Weights of a small transformer language model.
Size: 2 heads of 64, MLP 768 GELU, vocabulary 2048, 4.46M parameters.
Training: a variant of Adam for these matrices, 98M tokens, 6011 steps.
Each number is 128 + 32 x the weight over its row's rms, rounded and kept within 0 to 255. Layers, rows and columns count from 0. Numbers have three digits each. The size before them is the row's rms in percent of the matrix's.

# layer 9 attention output, 128x128, rms 0.0621, rows 0-108, columns 0-127
112:134152157104153119166135152172121136145132140125157136046124169083112156159046148141155151105127114174189151100091122102095102127124140117117074166145124129067085127157140143069161148172111128164143104102115158072186090119131158151133130116096121160161162098162062112097118137134156089085102144127159121182078136154138202083114135179134167203088152093146202126124186134116143153122169
090:123095080135171156143136168130110118124096117123142110122177083157100169157058082058128088229095167117120122142157087158128136107065105194167150091140110066133136084154078116114135158129112126112106166185123168100146149148189079083197119144159057138154134138127117115127111103137118107163169168144099178131106144114076088184127172119111117153132121149106125104143171151134120076144104
103:124137134109081189148108123183130119153165138148150086131142084131117103144083150089120149128142113121123141079091131159089120136097077129134116092128151080126153107129184171122108124129139114130132088039133110101158068133025138129125115110079175123166165074162094135172158166118179145102087096077161072140093124039141186130075170125131164128098147101099175120121133136196104151114141
102:093128114140100136143136161138120206134110107123123139070131125116110114121143082117141152181120136092129186099178101123076146174089161173194116097146117090111167088152142123077178107098072148132078114187119092123142203138126142158138109082111093092114135126090102149168074173131115136218153138119113130080120143123124060096152144123108085139158135119056182063131128165132095082131087
109:096140133100126122168117118152148094141202157114174100152130143154083150161150121069100120148096119132114093119113175127077093085151137130145158129156123144117135142187063136166110177174170089081101119119082152144103160164090088146097045091124172134098099103074134168170180162130136110141129107158094108073133117091153135168143205128156067082055065105151106125161132158163128121109141
122:105180148104156199155091146092145124080191181157162167090129176161076122136148109151121112141089117171171091123112139095097196033135153133067126138146108131088152105190123138131132116092121088158087154136146135143102153089109134151070097111138176120065169163092127147168124166141145116181145142135059119100163131178153095168113148121130097093130183136115132088118079103163163118102119
106:159083153163153135120137169174101192151097100132158102079144126049135147110070159100155125191145125085117136100146077130081114138112149196166118135148091080137167041128092137121130136148133063068167102091118138133161137103137145149104120109110130131158047147137127106169119174171195094133089107128131144119103101169105175062111110168143082123098156102135177148123115172097164124122154
095:124130152116127122127134066173158125157190078169168038138092090160090104130149165157154128180111128126136078144072071149122132123172191124119134176157094109135159122108135184075104157124159118113144140136159192131119085121116134105158085160083124100125079086131100139111117148131093139134121157197122174141036101153107107106104107080098093170096163094158156113116177083161106084141132
088:161135114136133100125095142068107127095057169110117147153124070096150111107095117135141074137101132130079122147129059220132134086108096133071078129146049103128094159094128088132094162154166162102123195131099073127090120171098194090099172148198116165166190128173139135137131100159137127149138132064108126099175126127090120113103145120157108131175131163093118132138082128097148139173145
108:162136092118151108118158174161107134131111163170176137170202089160127136140140084071092092174124104179175090137191089105089127103116125165118191129129042151144119107191132133096125120109132094160140182114120111140133127138157095118125141145165162188124120160119142108101098073162130106129151109135088081148170091131131063164207177120111154082138131197118095108114105096120186174113130
113:073143187113154075166162134172097063098178136108130105148130149116096139154126104084162169077110096119132033142083159083117076142126128169131117088177096107169153114127177094143149173198131090089133081124122134144131165101136084118185142132092113075144068102126146109080179145086103108103100107161191113126081107170125148091156132116135121130123121087165121162133168144083138104173135
105:074122132141090142140121107119163138123160139167134170067149133115145192085121113153149115151169142122117124108096127118101131126106165118109074136114203118090145099145155141144129154138110143153105135093110174132155084100042138149122107099015139166143109173166079140146119172079162108117126082171127091125116127074170104056043080152101155208139150142134179134114129152154077122125117
093:097141148170110099093124129088191157104150154156094155130106096118095174063151099175122067156136112075095068131092117096105143135124140128118141107119108158127150100136113079110079139170112137071085172159119132135083121081066181096114096151139155168135117129112171111142108146161061116061155112113063170119107124108085109186180163153104186131129112158105142087171116188178074118135114
105:148135192159148144157169117121154130123074148112127199141157092135104162109132121113140080140089125138165127127113117107101116159062104155103104123068155196150118094152027096125137107160094122112134155175116125156121205084115131157155167128205115165072179122080159155138115132117168094155164169092072148174129163144072098160142091092110132096137166150102114120143116052113113109137099
097:115137129116089172108108101095136173054138111140089174106155158164154112124153102121101155088110157130099169176114173100194159149108113104112123152162116150163125114096159051184103107114100112107160163140097107114106182164147114065103136143183154164112168140148115108144153173173127077143132117120105096105180119131096148157112104149123096115207107185156123057085079134073171141155058
114:146144087110110125089095131149139167112117100188069113111121158117177106129163178142114114129148122097175172166156106142137168118160108142135164178077123127140147132120133137126060116067168097163164114082138108097123072119112138188113078159190081126102156113139181124172078090142195180128128129169114071174166103131112135169145181070156117160126125094163170115110090047095145154108110
120:143084126134119121147150136125114092118108140115116157145129136118098110078130028122056114104103103119167130147111149116150088188108127105099085106127153159159121110098137120140114125179119200154142148212133185202112187084163099098116181161144137142186148113133192137078087089152074159128141138140140139125096102191108100114187124114069111098137102144124109174128097193110093101181134
100:144176090140176111110076094125079136090122127123048098148120089153136112121184080071116108066110133127155085132116166159149128166169089114095100147197134104192084141091109117106098145111113153177143147124132202091121087124085121069098146104187114144123148060123083107150143122190162107161118124097101165156164147104125127127109152107093137081144147122086089063157135077147159163120109
104:093185131134178083174118114077136139143114134104133143073091104167155109184091137099150101083098121122102100081145149116137177132133158131123111101150124104132114124145137126168151089130046086103096112166132077059095154123098118154074085070132129089080127107049129209137113092089134079197123111172099138089130153160096101161151117155172048107144117134145153121115127087110156100110097
096:142111117090099113146144164138153093119162124129143115225145108129054121141136139136091119164090048144176124121118154127078106154114169146128118089158097095142104143111093106108123153183140165139108106129110088099128114096201103090108180154129112191169134167158102159102135134170127089155121087126169071172114162031115103077090090111136111165118142154133083218141107155145095138157138
110:113065113150126121177122099095119122165117213150140172172176126116069146150130071125102099147065103089151098085140128204097139119105153130162064060171136135123070169103148131150117152168093148157104138128074174171124125103110146122128141081173157164074158116123124123194135095122120149142162142131106190098165133162144085146147063159085111102135127136138116062123115154167151153130084
080:076105141130084120155152176128147175128099138118101175108189117146111138091114129100159130139117105134079125167160182119126166178113135107155108135140148169138149046192141112102092118148121124188086084154122114099099143026115090163133183115118136119097107147145070121154071182136136133165179112137156110077131142202116115090178094080157086113178160098095151087093094139145133103166118
103:168104167093096135061135082131097156162071148137130094115135097139111145098165087128113097104153125141142154113150096181146142132075117104130138137117124101151084107128154152077085141103134127106156135055159181179112094144093111236100167096153130105138165156117110073130113134153149083177099157141131174100098072081169184107132085115112116152197174055077136101088126120129161112139109
099:148108144141164103138115138144120096150121161122147059145087100148067164097104086186127118154100078122153076151095100153089136078190132163101110123165111122115170147153135124094144088125132108176121137127132109118113096086166153113207140144159118135193081185172113156118108134159157122108135061067188107171104099123168151087097090116104177151123147118030139191135077120083135130124119
093:109096132091117097098161157149059113127069093142109139098097097126181142107122177182092138171205176113120168078207058158098172131104131130140168150109151130146168160124141122105144112124150078095147158143101103125172162081210123070156110163171117125183130157099159098093163106139144129144129141113151162154118152122081125115180136134104111089159073158146154136074116176153158092133092
103:130085097175137087132152138118186076144144110097162166110165105135097137167095120117129125176141103154130056073123071190034144079118121217124161085120083135150173084207132166150155155108148069078124079134110133168130154154076126171084105119114142047121132169139160153094109108128078149147123115127095106096120149116113153135128102123142152117132099099169121133126132137108119135152184
079:128177185116122131113120130100110136162157161135123080155078123120172108073169158147103207103133097138137123114160128175098151091101127118121095155126186174137190100149177122135119142152118136156142170181157088121139176122058118042105144129178174151105141175151102151127128114133085137182186147139119087147120137089119115068114106111186168117114174145138061116167137081138183161107072
094:072132130142129165124164192121169158111162160132139183064094151163134176142128112152118082099087134130105098066089122062149118125122125152082102116151119139062142092126132146103129071149073090113101115120094114136114116112114175070130138079152112116094150140147111145147178099119145165147165176140085160088097172161097056165219156124065082115115169162122141104117145121145094126061117
102:111111143165141122185102109070144147111065141124097139166090121115166082156121142163116059155129118116080136061131130125069136109148169110117096119157184116145108101118122097117146127180122114086092145079088095131128125099110107107081089151177162140075202150040119134155110148121125112143093156145082173138153189115107033166138158175137128082100115143158156082110094093167137151103107
108:134130117166168104111100075113178138149114064140151123131118118170116105114153096116112067052139132155112092195112119129226112111189100127082168168116098187171111111074133162142073176149144171109159111173094143139149121132155129074131123148144076120165104117071147135135177121153101172118135115131117158094133213159150084159158163138110119113125144096103136136154146119201096188142141
097:091110159111135126101150116120160128134141122154125164123092119141169143120134155201109148142148105134077149108126079097128101133146128103088103127115146144131160100122122116137134088121114101120140157175134112167159096131165132197187174154085111071168112159091094154061086051152099127154133096144219145132129098070107119073108148066196074174164114169124144179065140126099102070173166
089:143097138105083174118098140082094119129095135117125135101078140065214123123124151184115096042153143140103183068141118129176140164103108119121069123119136155098106121090182094096121168159123133080148110121121125123120167087095133084068069117184120101164141075066160111184187147139147115105106109107101151107131129183136120189143181123124111122101141155136153117197065133134128111161128
097:131166132147112182103100100132101183097140139175104164102079169168135112093135136125084111156112161122063184139189147136140171129126171105126086156134233189095143168106109102161158109175116130096141129123078097100081140091117081089119115122137149159091165160120128125133153143099097130145128152120099173106217127139120068192156177152145116087133164140170124075101120099125134177110087
095:125153127147132125130088164161160157096194072130111170036103164106138100173177136180123095123127173148174141138162099103136139103117103127129162161137092099125133183081134123090139135103168112178140124149167116143095107121138093126161185206117094134142129173133100151075109104169085129113088095183135115123100072151104096092140130106080095149106093126221063128142115072115154098167156
107:116103134173115090099187151153098170121067154112151151069128076113086199132153095114131101186075124047184110142176107179135171101107149158087148114117111141105105098183097123100161079088112075113135118134137186138100172127095140170148142112136135130122094125134211133129111109118132169163153185137111106109173197148102079153167116128089114099122100132102092151136103074124157160139094
091:138141129083183025151159143181174097144227078116153129167094107156121068195127140095105134079155094168132060136141203167167126110111104130103163106148127089153121191130160113167124168132189124111059139083157162169102122099135143164134117144104163126109101152103126144135122134162145105155152164139146081141170145114123142110120122164159085185120150116106120163110141120139149140083111
096:147111122144177097197169115121160096144182143142079142160169118147115080206146133156141115132115128106123088098107135109082152088147166115177084084138082073102133084149155172138055133126155121151173146066141156160090115100084145117133066156085144124177102143188153138099177121111113132145077147149161076118138130067112143152138166150111121129165116095144217148113107161184089135144149
099:117131114121126145088103122132083131162085138133130150042159170131138149063148101162092137137171167112137189123143116125116162161145124084096116195089143160138080114120119113102158128044135160159134228121118133160104145120158143134124128181128140153082162154174202085178155131162161179155132143152098104177130164118116122190143154115214118118139126134145100117089052106122091114149129
096:130131123162154068149173133130149140145093113123094168123156137133104075193170136092141138124105138108154140143160108123140135139155088120145184140153039134131029112147111107095119194096146167152137110123191195138090186165086125097130171154146094111141113112133147135115088116051070149095173168128117173100133114163155131156173103085112111136164139116158136111175085160146076112201137
087:110120157118093128117077135081099166107122141112097196106125178137110115083133144130140163108116121126139147174121117092155139144146082102115117182108202155098105128101111106153143102116107138107091115122116164144115190153136081182131155136151117190101185094017158161126085132155109136170151136079064104088085138155107096161125127097102065120153099148103202138092101120097081160060089
096:083186132094113182116156127160125161101151120167124133095123151146146175092112118117174138157150115130099090132137123098118162062095156082104116105126096124119132123153156163149113121110044090125119168152083089160068189160122101096138097107134191086123123142106161155100113125136044129176166175070090154119109159148152133132166086140070091163199133068111145095089067137139167142134081
076:125173118118094097090105104146089090132151120127107129126115119137122185079151045096115074059146182107131120132154103120131095142148139105112100175158147161183125130067064080085130115154153168105125202119136152149145146122142181109103145147148087135118139097155109135106133080196151168105063064133158132141138133143076164129137087129167137080075077125063080152150106134180127147152180
111:110089145128104128140123059173124098084119108149099088139115168111117098149154103116142141125081162101179111214141147121165133129122116131141139144121122171147079163058119108184113165174131150149126109061101137098105082088104119131104050146067161148116144190122136152153085221088178110119126165192116162107090149148108130113085181157168125131166173111166165111096097098170148123129133
103:116116157153052127108144173118066111095168171087173188089151136077148152080132100124156169153099182129137151094124135148110146131045107130144112123064137136099114112177164079066142101147104131115089075126124215144136178184054148134148181085091088118105160099120154131167133150117089114117156119154127145107109174121111175164123105147097145126142127151140130095131090107127093057155144
108:108148177148145128149057092088152091107141142142082148201185134144159098140151114148171162073084099120087100121116111158121119154141098128122091125127130174099067176072157136138080169150147149132124090092067127141120148060139115139061119081171137135067130178147136111160143100144190104158110154109053137144173155162189091184106156120161109113142127160120134155100163101148118114069136
097:118157170137115155189143157128139171102131119127108178142114167132055135183105145137186111132151117119132093124144166102141151121155117138128151102121092136109080153148069081146123116115093095145058177146057149109095194067095159142080118152125154172108143135058128133132131137118126141163066182083092118071156137130122051190182112130077082113179130163174128092098103110121126162099125
109:111192175136133096081118117108020142123075131144136151122143121083117156092113109112124175112157114106132108139084141082092161119148127122115132161156152147116108130138117089167125112113129136121065076130174095110111116157118152226148190023080077114150170121165140124105081112048147142134137082152156160123129136165104124157106113145136149200122119111108115190109148150102073130123144
090:090154156144128128104145177193178175094166149204155089082140150176089189131153140154138078199105120113185123132136073084099121136168148143124130113154068134204170126136087091098147112128142125109173196134172146175149147093134158115151153145168125122121138052106108133139106127143112173164130142100141161133106123113097102115096054071111133075135114117074120142153114097091094127161111
111:134159131087192152139134144184151159111139202184163165107114141140101190143094151132167090198077125165143114098088135096097125111186111133094121141155144175150135135133102168126204130086141100096128113197139144077134098177116127184139125178136087108152153097076123105066137132064126152065173144138153148086150131098129128133133143171136164133151124135067090101117131076130096181148158
097:118178104103144098134155134146076128135157188162163096118148103137084165117091093091151140141123150159166096094127128142110148181126111151117166120118129064144139130135094147121176109099128136169122104126160168122108154101097158131168200113126079101160123100171198055128077138117114159146111104155234159097112132112101174157187097091096198147170056115096106148140129137122079154184116
098:112097117147159120087149131090113112184130112149118157060160094104163149109097182070137109085179127053111142123151157152141134164080130142151166135155109059093075108107156090133084143139144099064115146060171135095132136098145157100126084112135160160112076135239116144095183163130149091088165153147077086123100129137082169087102114096122132171104108160165094133142102126139144137121105
094:149135131160140105122149106133080100128161102078077049179143079093159079130153076102166155132153129150076192125106160129164155151085135166187119078137154063144140101138167100118090142174158163121169107091115184102158120087157103124170169115117148160114137128107127154126060158112157140161153154163132131155076103122144109106089161146188104119104181111105100138119140139152079043092087
104:098115131139141180091100154159062115080106095157121161093150159060168200125104144114165143155146114149099134139101122033075116124090108160159118187100098185100102098163151089082069132176133095152074110127114145109135141122064162118096188096102156152095167105123181105126103156125072151129118136149082155114130145103113135179143163138098173133104180104182132090128116090130098158122149
117:161110138155170134146127120151142115140148154106142130067134112141147131159154152096109109130150107131113133106109148107149099133124136117103121147137121099122150128143090122092179141116169084065213095132147181119113126146144124138138145091095060096195073101180196093089160069144147111099106098091197098137092163109069152085081140161152108123088091167090069204166135180147127174186177
105:136091104136149068158168152171087088163103050158117132185193089064088143131114121091136088140108076112160091154153097138051095118113136161153151108106073105132093138125101146108107142182219123133145093169138112147136128137137117120099084150127079080140167092058177157130142112093127109115100103131190113137097165145123118108156119098134146119179135132153174134166094125086051149138119
085:101109112115116092212157085131107150131106177093121154164118159079136102115105142090131124132152104187115161080149144115073104117130147119161123128166157107185091088131191159153150119108134116152127113085144131100113095120096139173135088113108187173144101097162055201155094177136166110188161146121093163194148083086103149082129079119156164157103150050128134080103187119110129143121127
097:127124110171121053093094101112133153129137104095077080142109158125127114043166111142115103104172135124135061178117122158139171104176152143096138190105077195173167105125163169154079157164150149140167163176169100147065164118159125097091112134144111119124154102134155127123164081119086155158048130125138075090155133179157095171156149097111108075123126120121071140142119144167099113134091
086:151138165122151145104110136104144161144130090167199182090108109091158149133097184130131116062118113094163082148138092137102120149099129100147131174105126169126114107114133137130084178165126132088116175091111099091148117134119163106115150120163159162082173155076100141140145133160165181114161165134071117152116081151087166127151075189194080133136219144142171097093121089098159208087145
104:109179199144150085131108139159147138070198044160138228122082178152137101154176127153111131086130131181166081133108154112153117137153142111067130110084141150149127168098169143192158126111168091149104116098154122101140146105129087169125167157086102114118160177117100108184123121096139114168081194153107090117122186064113119166111124138164133121122167110153119092135166102141137123123149
102:102096125137153130184157126138078082166126100097108179167132136116149097166091121070197133121108063108096157139124164106143109140094140114179155090117121099138049097159150131129149142165121121143119123102070131122102106120081123136127132149135136194074106083028125178116153107130128110144143152150096131153131129119159107140079193138107153061137144151115136079094198087121125132080035
090:141167181192101161112110141061146119113108148134118131071106164167159135044114078149066108121130131071119079124124110120128209127083188129088100174086213140098185093196115146111175105141115160101092174103183136143110152116097110096080128120118145130123159085115097164111117095096125129144166130096130091140109170113108099148156126140099148139138153111124135074191152125137168165161139
101:133095130136148153107159131127114137119076091148151133104139126124088140134123140148117130182106155099181142116106108144109124100145158112158145086085088121147153129131107149171118130145158121122099119047111104108123098158126118110092099067075147138092150153162068143215157176146205178150111138176093091128164118136169127140048124134235087163132178175128161122126159164155076132045145
110:111132114123113103116118157091064150124144109131093162124117129115135140099117107098116189130146120112112125167112178134119168138137107136139123141095144120096138127151176142147131124101107124166178145058064144142045179104085115116093131140140177221080136136142124137212153173167107166157164125135078159201169159159166124210113093132114179091148173143137085075151132106178109133083084
113:116109092209154115175210168152075121130119135135171134170198093152078173129124100104100128177135039106096084155149153130112177081086171168122156084110151113100119118198104130150142140131183103134165154123177156112164132134077128183145133138156115096121101133149116026097140112100155148065160139133125146090131127146148170156101148154144117119078125111158094137108155117150129126148158
080:122147112148123105138151144127126137120056169101101111161133158156155130112099174181121140123164076133098161119172175118165178093152125083101150166110114165139121155139124159173098133103112115152150098190089096095067146110148119161164146124120148172109048072082133201086123126137122168206136098145160126096164094170133101122164151128138075150127045127157100145065120123138098053118090
097:131126082106120120138088099116177124156101167068103079109066082125141070072166135162103114096136180130136163147099178169172117153154123109124130141121114136190122149037110093108084144136069179109115146151118191147189162113131141061131134104108137127128137100145067130149164165135133096133153090124198120144065114163149076104146135151072136141109151144116162099167084095162106096167165
094:117076104142171129121137123112169155168095097124134140154162129130049102082171127121139147079185106056220136095121096175065083145123122146145131080169100081166145128110056096125062199171111168128168135105144104107146123131073146134115115143156177137123153148079106135081151125133089159161139167149106114107133093096139136129105183143126088119096166127147159075141143079150074136099118
126:109141168079165128129153128147152142117139096174152095132160120082120173147143163071166125127158119131137165097121118116136106173096142153200158130106100094135138114102125111113117180176099145125190172116098161202103194125120120055121144198180132143121105097175158116126195113157093177112155154122108146164149129204147092162168136080093144041151103135102086100175078115146128135140104
107:134110134128135084142148169154166126164175075102145096180134056095109154117115134117103086166152127074113077149099159082115090152055158180217183089144108090125121099175084142148121136199125117135146079089137101171152142171122079128076104114132104082142118128137132120131125092100132164164105099117109097154192086109142161104089135112185136169135074077114107156095132086124156127165145
098:113131148155132146136165149115114113119150121125099149090148147112117152161116210130151128051123098121178112146133176088109132099109128112132141177087093162065108110166159106163106124114179134142135075142142119112108072120083131127120091066043077144137134090141133175175145131136157117153151088140146115139131153140106146078058140207209086183168104169185205142121149161125111101143152
091:094163140134132085136110113093138129130126130122136112140087145122153136080095092146075095112085169130087167126103081195131211120137119132093125118117173160109127134097105179169181139102081146172137060159144152169082114122148103108136113140122034088172106112088110180142106066118110121166164124146178147181162144165149141140102051124115096114110046151082140146192152105099119131143107
097:148152180117114118118104022119164083137133113098097035168138100172126097153163153134108135091144143142118131140115124163130067171110120085124147075135137142154147124084112105112109198121064151056145134106138177157070184134156093147143121217159094092131127169096126162141123136059156139119156122146122147134156123158162180091099124123139146113190093152137139155137092094087151118163098
083:159142150069047119163177124139093171113161174130119196124140187203089140081120132089112183155091112175145129121118130132108169131146151105115138113091111144160113129125156153120191065111155139156175150100115127134041150119096109220120095126101165130122156158148162133117128113186153095118142130126087150125151172127076185212172155172140130115151140135146117108115152112181145112107120
104:181119112155182098111153107152178192161162103151138125147100084138159115159097102162092034150050105179143105161175117134137115101165087128110168165121149165153102098150107166132114089117198108120106133118129097079140115130085081198114105112163149108115110133100115081116102128091149139102061151107121060064187115105172151156152110163153113133124109110140172138093106106131151157067145
093:157124073095169023186147094148169087146138127155194110180158121157110071159175159147094088123087089178130132108123169170188089131152120116175127097113113138144119162093151162118125192123224144116152118139135090068170129162197200161143140125165162139125129131155138138100112117128149112088109115130134131120162082147131119108119171135167098134153136103097116133085101150140099161086107
088:141098115161148114114156176121150088134154157141191160136162104141150128130123099137106130095196092113174078091108138127093111122150147131100161100093091163102163102131077146141086118118112101128150131114142122099109077126096179141099140153060171103059163118076143168191159122101167184154143127195042086102115141082164114128136139118170102118123154224075149081111145117115107177103101
107:083032142084141069152183135086090077143096072106164140130141111100131085175145146095152149106147097097155117087140123160124123165097117138133133128142115118129152129094108127194085156165129157131108106159104081110147136092086119095049068099156181143094139172121160129162163124158112178168156131122101099079184118086099143127151146115096117133172141148158157096151166132118181195053133
093:158123116121122171149129161097175144069138176115159149070087123147135136140102101162117099121084132149122156090096119144150139105146137122099080144130134124105113142140133131150177083124099144167108158107128151139127162187090125175105133125188170095104138065059079122134066172105141119100133221166101177106143096191119131111217107178131086136130145102167152076034125078129111137119121
111:162110135115154098073130089120134164155130143123113085110112099180168072121168134113139099110152175169116142110137129181162135109132120070136114134142122149147129135109085140081076145101126139199119205110112198168082111124089101186097150135124172136102105160162124091141128147168099197155159177200074115136133153117125177168164093094120122045153128125117115101168117114171204085146114
104:146137171127161206068109148114137059098141118162088085176124125122164141057145153173090149128160146136095115168150108087141130103131122110176131132109195171074142088165104089094091106160095113188102105158121141121143130161170119167079126124149125144112115164135168147115067086145129113095157161155061105095155165090167082163128212150102092141116165170100089128102140165147148115091117
089:130157082193116171097072098064163129128151080157114065099103169202153058121143127122150110165130168151178164214172142184162137102185112095104146186147171149122137195087127107120076084102140154130122073095122147115149093189091146123114157120106161189126129095134098146153140123138101100148103105169151098164094129078120137089102134155120149155141131117102117124095133113154113110101161
098:121112149116149157047125100156117114113072101165117093092153142109146130124148160177099119094098212101138184151117118082119182125108133089168145160110112163097130139110127088125096144117120128126145098090134110150210099194132111123144143095132149135159063180175129135091153095114117149102140113145095066138048089071149128116099175132118143166050158091154086118167149156152212141119133
094:120078131143170109097137196137088170137098099134170164109101051114110123142086165093090107110122136149113144114109116129124142134101113171100163122060108128187106114152122059167144158129159132119150165127153147111147071129172093149139177131081105127138156135117114104092162117049162113097037094129165099121132068080149172105121187134182152109096125129191084146113112113089073180134156
081:078181123119158149123133126098120124144182151136138144209170145129108202125110103057144123107115082163180120133138108176102187099148172170164133127098089095139149091147126195115111106090162120116114125129109129138066158173119093097129087129170168122124115128079127139176092168172133107164121149065088133045168125156188138154093111133140133167149099170126177114099120076106140075089099
096:177130149103137169131119095189161172118144123111134133139100159123165082123132140098069157077129113116129118154120202085155118165152085121152114125134161137150135110139192152162076156134146121123191102139101082136085188097190094046122087134157172105121140061085121197118173114113139097100133144133137161160167117157113112146142135174196071118086111082140103120112116167103064147105076
100:150106070151110117118144134091150155111084091179114177114112138116127137080140131138111124127138141128128189142150086165095147181143116179162161157124130127178136138149108129121121071170093157157146177162107147093088119150134087095094148154187146138072180137136122154162083144136062164137165172094086124032111180133153070148209161058114098119135132127153137103136064150142099180100115
103:108167102136109117121057105113168142121167126106134098164090132158100083076140117175084126125134101156138086148082193186155171113163178049094121164129110128169119113108164110155142183122180120138212154081113125108086089072133099152112093191140160137108117134181117152105162130196193163109105153155151155161127131138130142127139165113158122072092165118168153078121126126151178159128102
085:116148151127124150140147187134148142102126119207112168174141148137174099180114155094134070114127112094122113144157140097139169112097060157110097137126099187100170175108146135169086126121137118125144107130133053159127191137128137120130123172053094147154116138151136142100129099127102111114100111036154133113125139052118097133088107122168131119115141126113103213168113186099044203105151
082:153121139150131150136108097092107117153125157133165097131097070119193109151107098095151077116123076126079180071109129168139144134107112169138126062142146085123087092161173139059139101170109165173104149113061164165071116158113110167069091113124117135071127150169133136197192148184164157098126126148076115070133152099181220147118151114144139110091106107161144129126115117118136150128129
113:164132123124152145143187133175067114124084104138157148129136125070123221172152147086149064143106109096147134159146165062118134122114141202130146120112103144150106094183028122142135103142146057125108137193131094096135147086176126090087151151164121158118162117099151096092156160152088127078103141142157137100164125184118111176135100151137114109092128213133096127138137132117112185139155
091:090147131048115120121139105143085166102112071176143146096130192109170098113141214146147128078159155163165154101184093089164151129159069077147171186144135128148111155065156150134085143107123070120151136143170115157095139100102161095143097115093079135118089127094113157117183082114184162162069126133110151135139125157103068130144085104153102100194129116112157139158100126123136152076128
095:102166136158196151145156182129127117133127099119140162169195153114079173153075132066150186159144060144138104119125144075055175096114143186176100101182135090113109091173170149132156127158156161173047087131150090110162132130109125124125113127142103147103102142067123113075135156113175101108109113051137124104116096096166121136137179128148147135102130142164164095120131185124106172102126
112:122077123124110128074104079126156101107097087116076099089102143138153117094142140159123084126146199100142085126151116129167078182180152068110118168100132170162164119032085138176092128093112114057121087116111128168137142119123095090107094170091102105147084135083095166092105111115105075088044127132147142139132100122114114111137148111123120118145062132119124110131096148121159164152220
105:161045074119160150143123152112202043176144129134154079139149091128151106179102162113112100116140115079094166086155160150111147169072138161162146100151117109076169082167140120078116160183126097096139147160140147120125147093074096079120117109126138085106099116079107119160163136081142146173129113105151145078138169121157123118170124108175076125098137132079125114187129148128146063193122
107:162081062123123122116165156185185143163129066181118144154197130072119106206130149136147106127146138135170107115140091143121086119107114182171143132137062089154127130133118173081070158115175108112199103156120049108184084106117085167148056156113103125157117151104127114099166157160115124114076115108164089135105052114149127110145085138121112153076114132141165157137119126132138153128137
102:105154117119127120095064077080156103107139103100088116142071182132147072091157129198057159125111163144122102166092098121130127152195112107091129195080131173136140143092120131143072183122129147143104112107128104140130159102082122128117095118136165133100118137163157154158110127146105133183164172141124073040123164127210080168140170107160083119166117112075161136163143103162172130110142
083:125097132142113081160165148194078137119163133107156102166143098093104109124077149080153122124100160085116055140116139134137078166089111092114107120185116088112101172118076148119147151137145158152084105103145168147133138098043151107159124125079145117194070128136050090130119171105124125109156102147153197059104160141132161153118091191123134128132175107171096122104117085132172114196130
094:141126084166109157113124104122119148167037131125154096103166142054138106100128125122125107128183106080158193148182097082076141137141132204182098100131137125144106054188136149074101157139124107135111128129127138085112100140138113096139117165137098184135110041092106067152126125126211121118129081161109147158089142147111128179087135152163139084099105129175151073113170140130111153118116
115:101134108129105135167159208149114152134075128131163152097190089121094174115059154064138094199112089085146107121155120146091177077095183209143111060129131103061135088240071146099199130105117049096147148117151119123123092088117140121163141177118105112120117143118139132068135113124116115090124130179129135143109126142101126144129138100127140111122139123135114142149149119157122145147142
074:091144118161120135146150111084144116184130165150173095152195096156140102119166125158116106109103089165133141102190069144101094135068126094148071104161125161125147076131149103074044144165139126096091098138138162089162132145172081129130119090161119113102224134155156140091130105096110081090143111158136171081115131109130061173122169135056105114117130116071181118161135144119094170139149
102:177146138114200116093136148120132053119137138162149142132162120138163128197131155107167124078139161116083146093162128087129139160092107112178146103111127099076163192107135056165149087178104127159137156146104092173108194147179126190109119130116115112114119211163152139129132082157120133108078166126131098124182116090153112151115176114150118146143104119088025163121112181120148155114105
091:134148170111131091108102111094112101098121116068087139113119139159134165150109174150114144167122110120053101105150164097111128105093171063149139143071156124154161117154116115157122098110144100176083179128113102112148141095116136065071102120142160165070169173113126194151160111216147131132106174117090142121179193098112088156120149105191089137151154145191118108098070115173157176101140
098:129083165133172110117153151136069118164117079092162153159121055090151133211135156118180153075161114125152111131079140167146035161087130135170167068177069080169110150112127108118089215155124159127103099131137169171112144166134128131125134106146156110102133132131153165116090120165150150145130109135103151134184106161173140167137124141184124130127115188177107120174120187100155156129118
120:145152070161146100146109125138141135113146090139153151165138135169138088131128081107119147140125114140174139129112102154113151065175096164109165109094115129171089136160157157143086100136165093105144176110063115074152181106166133128077080118186141166072157127107098160190142147195117121134151099107075124098148124121166103199126144060144073106177116165119069100149118087126149071061085
101:103131120142138173111101194150089162125148158135113121061141161153100134117110110149151184142151130127120146079152149147095139147157201123083083181149196109108177123176089121113181064114078092105167068130144187097093105089134091123153130096091146159122146045137123164159181151146166094129158160164168141119110124085087121112092165125106162142126187142101152116124128063131071145093121
092:101134111181097135130157176158101157168109127117138172104101118125096152093141143126168110172097081136113125135135163116121138109137179178108097139119060172145147080170140165148165104115098090150064157184089163146160159130177176103152137147165163106104198145107151181116101140133077143186185167096153142092110091146082125128150111126024071088108122103143071131090148093110150109129154
119:138140158097160124093111125125098051100156127096147103185126094116136143162098161081147154123110114143132086106100110154087083111155118111179155138095092098167109115082154112134106151129124119134118146079102023113072101121121115147090054173114125182083088145105101167194148137168180119143075151148081106161138154104135080135133210148175155146142135123078172104103150133125160146068091
106:173117095176195113108150127142104097149092105175146107127113048130132083131088112122134074139112101118149132141143104143115128091117098146135154128190105120170141085125116087180113125159148082099188130122080129088160058103127063157110124158166170128079121163052156099108099131123109155066148155169089135162130139147163096135149193155119126095070100168165094095161140073150173165079128
115:111173122113133162131094090119190156094179187148109100155090165167146138103158139151098118148161126097071112065126211123109219141175180077115140160132194139121127142116133134151159083129129115116151139127134138171123177129128102106094104202122143119157131124137198139122194113128140171107093119143128092086146170098184132187109150107150186072124121104138135137124063107178110158158124